python train.py --n_layer=8 --d_model=320 --n_head=5 --n_kv_head=5 --head_dim=64 --d_mlp=832 --vocab_size=2048 --activation="geglu" --norm="rmsnorm" --norm_place="pre" --norm_eps=1e-05 --positions="rope" --rope_base=10000.0 --rope_fraction=1.0 --qk_norm=false --attn_scale=0.125 --bias="none" --tie_embeddings=true --parallel_block=false --init="uniform" --init_std_qkv=0.0384 --init_std_o=0.0 --init_std_up=0.0384 --init_std_down=0.0 --optimizer="soap_variant" --lr=0.00384 --lr_mult_qkv=0.4 --beta1=0.95 --beta2=0.95 --lr_head=0.0107 --warmup_steps=200 --schedule="wsd" --decay_fraction=0.806 --decay_shape="linear" --final_lr_fraction=0.05 --batch_tokens=131072 --seq_len=256 --doc_mask=true --train_tokens=654300000 --steps=4992 --dataset="wikipedia_en"
Each number is 128 + 24 x the weight over its row's rms, rounded and kept within 0 to 255. Layers, rows and columns count from 0. Numbers have three digits each. The size before them is the row's rms in percent of the matrix's.

# down: layer 4 MLP down (transposed), 832x320, rms 0.138, rows 364-377, columns 160-319
# gate: layer 4 MLP gate, 832x320, rms 0.143, rows 365-377, columns 160-319
# up: layer 4 MLP up, 832x320, rms 0.15, rows 365-377, columns 160-319
down364 099:143130137098136173143125125127186139133139116146146123103176158085140152146079077092094151114156141137135174161140157091166105127176120119101174115134125132116168108135115108138119122137105148123160098122122186102126101116109141110156146144143150146103108163125141111146113132131125135148120096110107130142063127146087099115149132118151126147119115144157185109146137131112126131093098141127128126093131110099113142108127148129108106139154127115098121134120139129132093181114088124
gate365 103:135108142154129113186120124105061134151111147099140170096131113119151137128098168117114130161143125153122079142193128158111137139140138172120121145147120098141122161093120116130118106127167099123135124106120103122162168113125098100141110140153166153122146149112131110179143145151159181130146113161139136086104102177123134154112120142116131121172131134121124117173109142132077166113133130141132214125168141131130173139132177124135183111107082096146144158146081104078131126102116132
up365 094:153100146110150110117071144147165117157131132123165115129118110075142116073112147104149170135124114167146169121140160104124141122172149123101135100121126135078153131144124113118093167130116106166086151128105139128139093129149154143107125106137182152130114106105105154088137121056134156125137137109125160100152125152101118116134145116152118136134118064158100135099134132130150126173131139124146126112105149132170108155173130148111126150127140154092104138147114109133120142145137142
down365 100:125128110105139108119119129117108097095108162144126131130087144105111112135107118132097115127109121099105132165140141086133130116121146083145151119132081082157151174114133122149097124119166162094140136150132128141121163122104119089100115093128178110136128090150147097113149134134132123111099170177102120134138125096148140154086145136108110112154145145102100115084145131138132117131168092134119125186136141113095154115062133080143113122115106142144133127146180150113149125112125165
gate366 102:108121138118140134095128112117124162121126096112140121163147142107141129097172114135166108104108119108151116105113092146115128130157131108200082146091157118135132130094132158098094124118111132087100163155153148139106127137149147158133132132124140154098139162091101142102143134083122161096120109109145134137142126113103187148090102162135066103140121112161158106115106104137140062170099145130151112128126113125152158070097151115148108123137132114135127156117113115153142080099164110
up366 104:128135110110112167096151124145121151120145142161158094154158104113090178105109162102128104128118107114110097110128139104146142115098130151130156138119138143145118108169124159170112129153115140116129124091130143116147130143115166130116148151109122128094084133114157168133122160124151129152172115128095110125115080123120163137130135139102163132132078128097154152093129161146166167164121126137128164106120127139164155150114102141116167134131131090067112162166133110109150090159132086
down366 106:122118137113150108113095123071137155108134072111089117100115161141138095105162128104122161138153166117150111095109154156127110138121156119124151100135135100135149145116135146097110148168124119140135083115141131127090153124156163161122144151103141146144173118093185143144181146101142119168100065120133125137148130127119109115110149152139137148132173146136158174153122154130178117131139125156133111119097127145111151152116103141127114177108144157123156087141130101145123122178142170
gate367 099:084074124153114087090111140116131094151126086130163124098101136142135144166131137135142131123132141161127108121179117134116111117133138126143094136091160165127110151099144131116207115141093092111107124137111168117144119105108147133106126194129139132140110123113157122132153116152122113163109116144148105166128120157136144193121137113118147095107141136131103173123161083065173118165083087129146139094125111131145187122117150081138097192127112174128108109128155130111107151151151154
up367 100:105094120150116075167153124133100134139141094101113140139102097100131133122067162100150156141109138111107095080142105111144105167110109143172126135142158123133136150154119099097110140136088161115155140137135142141125093118094174223117133137148121107129058153127141069092135112149129120135158136104132115134092141123130150142146101099088135133166147156183123121104141122104107111118106081105101142127160132107091146097131130118094141201159118152121129138126151141153162135153104099
down367 102:144121134124143125095093147145143112094130153100138095133138144132136141131131171118174104125125106135107110151134141104184164137095157145099102159127153145063118118119118173138115109140127135125111127141125145184116140148157131102136152129136114119115153090157114134165111100115156143124120106121133132144157136135122140105122112109103116139128122123094136130130090127115173121093184125144161126122118144134173111118069078099101123159143176081101166119126109117150139128104139129
gate368 103:088129110144166139147132104112111111130104147062118169116122104135126131124137150113086077104155130125139131150116123141154115102149131132157175126134106085127127125127137135136109137161136145125110147090133107151110109136090119120102124135108070119103113067109111118137117130140138141139142149148136154091093115129112138121117183151146131105169184156136147130117106144113183109119088108138176141182134125104129131108077155100163129158116146112093118116135128092112146136079080160
up368 100:105125120147151115152128121072123089118158105159141118131123157146140147119103097100091094150138124124145144125120097131135128160117106131164085070138124090148114166114150163167150146085116110129155120115168133133100145137159115131127138146173124136113163095192140077088109118125146156109112120133128150126127111150144107130144116147085071132178106115159140125122129107141108111165125157158109105107134107124120089147146106061093164110162129131142122102142139103122109161090159167
down368 103:162126166106110145141124159112138141136113124177158143123118130163104085093148140140138107142144147148122174153145112120140126129090130147118107139122154139137093099162097171174147126124173077114109107140125116107138100145108137127143115137103169117144115140132123135153107147127127129153164184111113116112132159167126178149098095089141153113083122129118126154149134139059183137151130153135129072155108138120111125117119112119129121176099116059150105150148112136126091171146155061
gate369 099:124137115137120149128116144158131115141115120132144119110127111118138139144090099146097104102111139108124109108132104131089105108128083155128145140130158148145130135142119141108129108128130153139126134140126092163159150109067115146096132130107115108111102120143133151111161116123149117126093095138143121139109140091133150143083141099120088131123139131163137119136160101106136112150120104130116164137118144144167110137081140114102122150115098086130090167160103103133112147153192174
up369 102:133129136115150134093083108138116165093133133110090144148136098124131107114135082147183114136105152135137095131135161124134111097146108163099173102167109136118130092142140098129182109149102103130114140126107157141139156153123150132091081126129104110116168096133111119149107122127136129134166153105113120138103119134160137115156063134173127136104113139102111130131104108194132133107151166108164118132109112143134167166164097166111126162102144111155148085123105126134106168121159120
down369 100:120161167140096136134122145152122080135141167170159109095107110097099125098120153079108110146118150113096169118114127138114133143126139132148078110119107104115136155128113114124163156127096119159160153131146135148096149086114120133167170109090146124086152130105116139119159118192121100139103123117143172162180118134192135138160134114162134111143135126130109092180127110132101077145108147135124164146125103090125123136109142156147153099164146163148081153127149124135110166103117133
gate370 101:099067122126109142108134102153127106154140117141153129143135139143113123100145106145098168126128140083119112135130142101171140067109119163176122183140131121152096173154093080129116083114134129090068119140123126127139096143122084093101135145131121126130159145157137125178128136140114153131095124118184115095129116130165132149154164135138131123162112119142109085137173111158171166122158128156138143135098079087146154121132110152157101130128133088117121123159078117132134088128084101
up370 094:081107121148126165120141110102154187150159140108118094111127169157126124139112128156095152141143102098124128086175146096140068165153133113104105144149150158097130123154134171097132092150089115116129103107161125110123107130065147111132126132140155144177049167132133135120131131115137130130119172101109129159117142119145123127174135116096145091132077107120103136107082158150137121119114170112125120134171152166144144142132166106090128146118163130193139129116130144129125154145134129
down370 097:126119131156123102095107137130107126150094093115151157111118098121113140145117152164133095127135109139107128134059059137109153111128108155159153124133119070181172127092149137160128140119126127114095141129106102153154150092124063117132132147127143140111121106115125159074133108103140147147135115153135136132118115090142086094108131123096101124124128119123128112119187113158092142144109084121142180140122142125131108116119132155142123160148113144153140095067134120123137103156116117
gate371 099:140111087105108178110124145117121105159090117169129114119127126127132149104108115169081168070107099159144134164148141159132129071087178128132126117128109136103126105086091120123124103143118127109104164114116146132171109103097103122117124126126123146120177126079116119127130120118101174193129108126109174106147112120109106111099104153119124065168137126173092138119108124129162136118144124137100131120125124070154096177084112108110108094139115125143171155069111096153116109147127124
up371 099:140130149149103145144135116102143105178151116138156141079107087107104103152115112106149113130145151150134159143135196091148120153147081150124159126143156140130138131123145077109125146159148125160124143154135140139071146124113133061112125127164140129089163088163159113150124111138146119102130155121143096142121153153123125121117165173134145149140096102136093135153125130129110187120113118161105118150133066113148133113119112146111124128078187094118083119139114145086173145093127136
down371 101:157120111132171114134134151118149141136163114109136127131116092119061123126156139138117131170124089093155160120147106130124152149128161146135103078116131138118110106118131102138147108165091120191166097116145103110148128132158130112111108106134150145137149088129122143135155113106134095124096159085140137125108148146140117189131152129118107114142142169148148132114142153103106138123110089113126173136127134107118177110140136130135091141116131133152075148148135151116075139169114117
gate372 099:155111121126107163113141121135119088125141125155141123129122115184153144131134125148147142098123135154143171085088172161151130070096139106144110121128119082075170101096125152172142140103148111137138116112137117122075115167104138128153153183141107142113130119096109130179147120132105094121099122153153134118121133098100095120104155138107117115136196100138119087153122145091150151118159105141131135116117157127145167110141106126147116119110131152161128151138119119162125116101153128
up372 096:199150159122112088141121146116105120123076145147119141145133099131139094137105110158159157117155157106141118103120095139150134142121081127117146159083116120123134093132098110152132112133093138167119112156122175159130090114116073165138087128167118135115102155122144142152093111122102119104119117156156145111137138114127170141137171084126153151103152130153149139092123145129132161090148133108099133121137166115178149177142143156167123167119092136187124103132134122102185110150108130
down372 097:190136122132145158113091126125140040190154151130109111132129103187125091132139121136130163124147161132117126097151151141129153143144135140153148094177125149109127178102121154112118184109182129117142115116129103107104126136148151139134120149106100114120130145110119187150094110133141161173113139082182126131148119149111114091148110146127113125087104130116131106085163140127132094129123106107137130146106170143180120091109169116113159059099155116127111119135134126144138100138108130
gate373 102:157131099117103061155125093089123122177155155157104124139109095142139136124154141108128181152118098127163116131093118149119108137112080151091080111132100149106124116066151146148136102101107144147111128080137147139138107130092148135137111123165121108103147155162125148090161133102135134091117116116140136124117088120105095117134107097084110137128140149167122165156166114140127109153092125155120131152096089155135091170089161099136091140147101135121102171103100124102142114106101104
up373 098:147155112111107120144133088171102134101111103108125136116150126126110145130143133118153154130134146114099137111101097113114120133138153140097160079094136121126144095110113116132107118098103143120085094133089096163120157114147172113142115145114127139096124163101111143127179130145121112130144131153118136172133106117127117140123134151105086170106148126094150093175144132149167148123168125118086133077123108123115113137101074116142105149112099146143121160114126151115144151144132069
down373 101:147099133118156103142107127099130125128120133121167132132141158154097095145137143094162120138134108094133154148128128097104133082138160127178141181124115119181172116098147141130172118133149131126148116143156093154199128130159178116124098129115092097158132103088159154107132096135097132169112118152113112122153124146120166075130137151118133090161150136118143148153126130101129144127142147140161127129120135156136127126170168096128143123090163141071137153136106122112113112125106106
gate374 099:163130108109110124098124142116156089134099072093149106164157124131172096127163158125177110118106142138132116126124097163130167120142133132105168098091104083122083112172092121116098157148074140144096125200151154137091155155135141110176151095091131121126138110103153186114088123131137106137130177145134130141099136138107151137185146127120139137102147088182131146137141098102148103146140109148134104120068110146114103118115128084117108107118107081148096128076188111144095119123122141
up374 101:171062127163141122165151109135125110134116152080118139093155137132116084092075133153126128131169128086127108137136118091117144146087123075170124157137137164130115151142139137121155202129137125114133098104131101112168092150088169138132134157130087097106124127132152114156134125161169143126152125101138112127119126083115113115119163145129122141156139131114090122154131122104150120154125105167155153136127110128091159094115145144138137095130144135132119157091128134160145116130153120
down374 102:092080100171119100120068105135139135133132164135127157103147115149113144110129147134122130120129075105129131151125176131093104154113134131145151104128160092134143112165191077162144136134085089122143122129108149146115124179117125129106119139183124183104139134168096092108137129138112172072181129135114136121131120133137126114158110151142101114130110167125114077151127130137118164147129120138105121085134156095177168112122131131146134102166117109143151095136131118116181128099143124
gate375 102:133145134145141112120122162142104159128178144152126148114110104158155109106080118107144121154082097105127114103131157047116136163162129154148144170088138143123146111122130160171105116149134112128125131109146093145140117129127120104172082146133155149102127072111148178122131113099155110113109135128125160122102107112150140156184132071143105149136101130138126167143118158129129150149101128127107142105152115119139151124150090127143173110152113157099116151083138110145100194138071159
up375 102:098130114137111151092119173144110150085149156142119135138099094151131138151089111139123155107146114099150137130081176125131119153110132139139091101117117115086152122145165128146142118141113161079152107143162129144150145106116142113165105113131116119123126132140186152132111116111142126130123147111110144112136081140110112117143115141163101103110084163173115143165136155151127166190121117151127147104108113136142128129128084145128122118171160117130092129143120137163101157131125140
down375 101:142132116126151176133120138154118108119162143139107123116165155136132090098116131132119104141178131113164109087106148114110121141181115135122124122119182129113135172104144137108144067124162091123098082139092128138126148107141139117166135115146152129105110119089139139114166081111108172084154107123137104148085103178125150165129155125133138104145160085112146132127153133155125076148157117112062130151100108104119126099114100125158157076082125144152155105141105158124131104153087165
gate376 096:108097096157143139088096092129150120121100152163156093116152141163130143127147156132193125085117101128139133167117145132190109148128115131155133151149152104147119168085147157114173134131113139138124104116155097078114100104159119138157067115161096150124113143118114128120130180105119119154123099136121159138086093105110141093098153135151144096146113144178140127104160117126140144156084105109106162188114082101142116127159099091139124160095127169143144171137116132115095121119135079
up376 099:109079094107138118171084160097133110162123138151130155141155122096111139148097103137153113103138108122178133105122173109170117137164114155115080153131133153147134118135132142101133133136105134107081143172092123138093169108119138128137045105136137153160154103110143146160129120147141141123176082113106128122084134154104117108146101172120149125132137140138123127123126090136144105133106119109120114174122131133166131137124154134083111125177150138135124098131084115142134119101125096
down376 096:145138142120140122107155115135111085098116132093137135151120124095151116103158125135090130087120159142120096085126064132085135113107167110073102074135126147136089139105129093117161129139140123080162126125099139147181169164104104073119185166135112114162159163155111134120138108151128127122103142105125106104161126129118108182131166136139154133128115136108136098144103156150102141126155124126157148117129154130112164107111117106119118151132133124130137130138122170126118111165106120
gate377 096:092103139132085111096160091112131156143153144168115150149157102133107165095129103108136121136110127070113136131089100123137152114125121110158124151140122158087116173127146162161127138166146095182108166108142122159118108157139114119163130150137098107088096132126184128199156117116110067128120161142121122162116142118119140103176124148111168149135087101091096138100119113124179127114129087145136108120107137160079100077117090092127106141123114111156102130134159095127114164106103120
up377 097:138126175140115122142106084113126145145128115120149116134172147135103142135106143102083114094148114113161141152111125120138164090104164120154111153132112150103112162138163120149092120131139103106102066155135143154157104115151093155119157150139105175160106123134141081114108131115135139140149143145087119139118120132136117100154114108161140133155121115138107094146164101106152187138138153173119119123117127127120114128130120115112148124128174127130120182133122115116150094153086149
down377 096:105105151098146146154125166118142117115125105133148161135104124116119141150102175147138113154155145131078145101141121091106132066149109095087120103123120123135135084126165148155113147132093161155181146157132080112129144138058136086093132134125126139134112154104111134135156108116159132093131130122136117123114133106077135133153117146082084140149127144142104137140102122143134109141148148089118132151120148104109200133124119097140111161119124137143140162090148133084127134150165112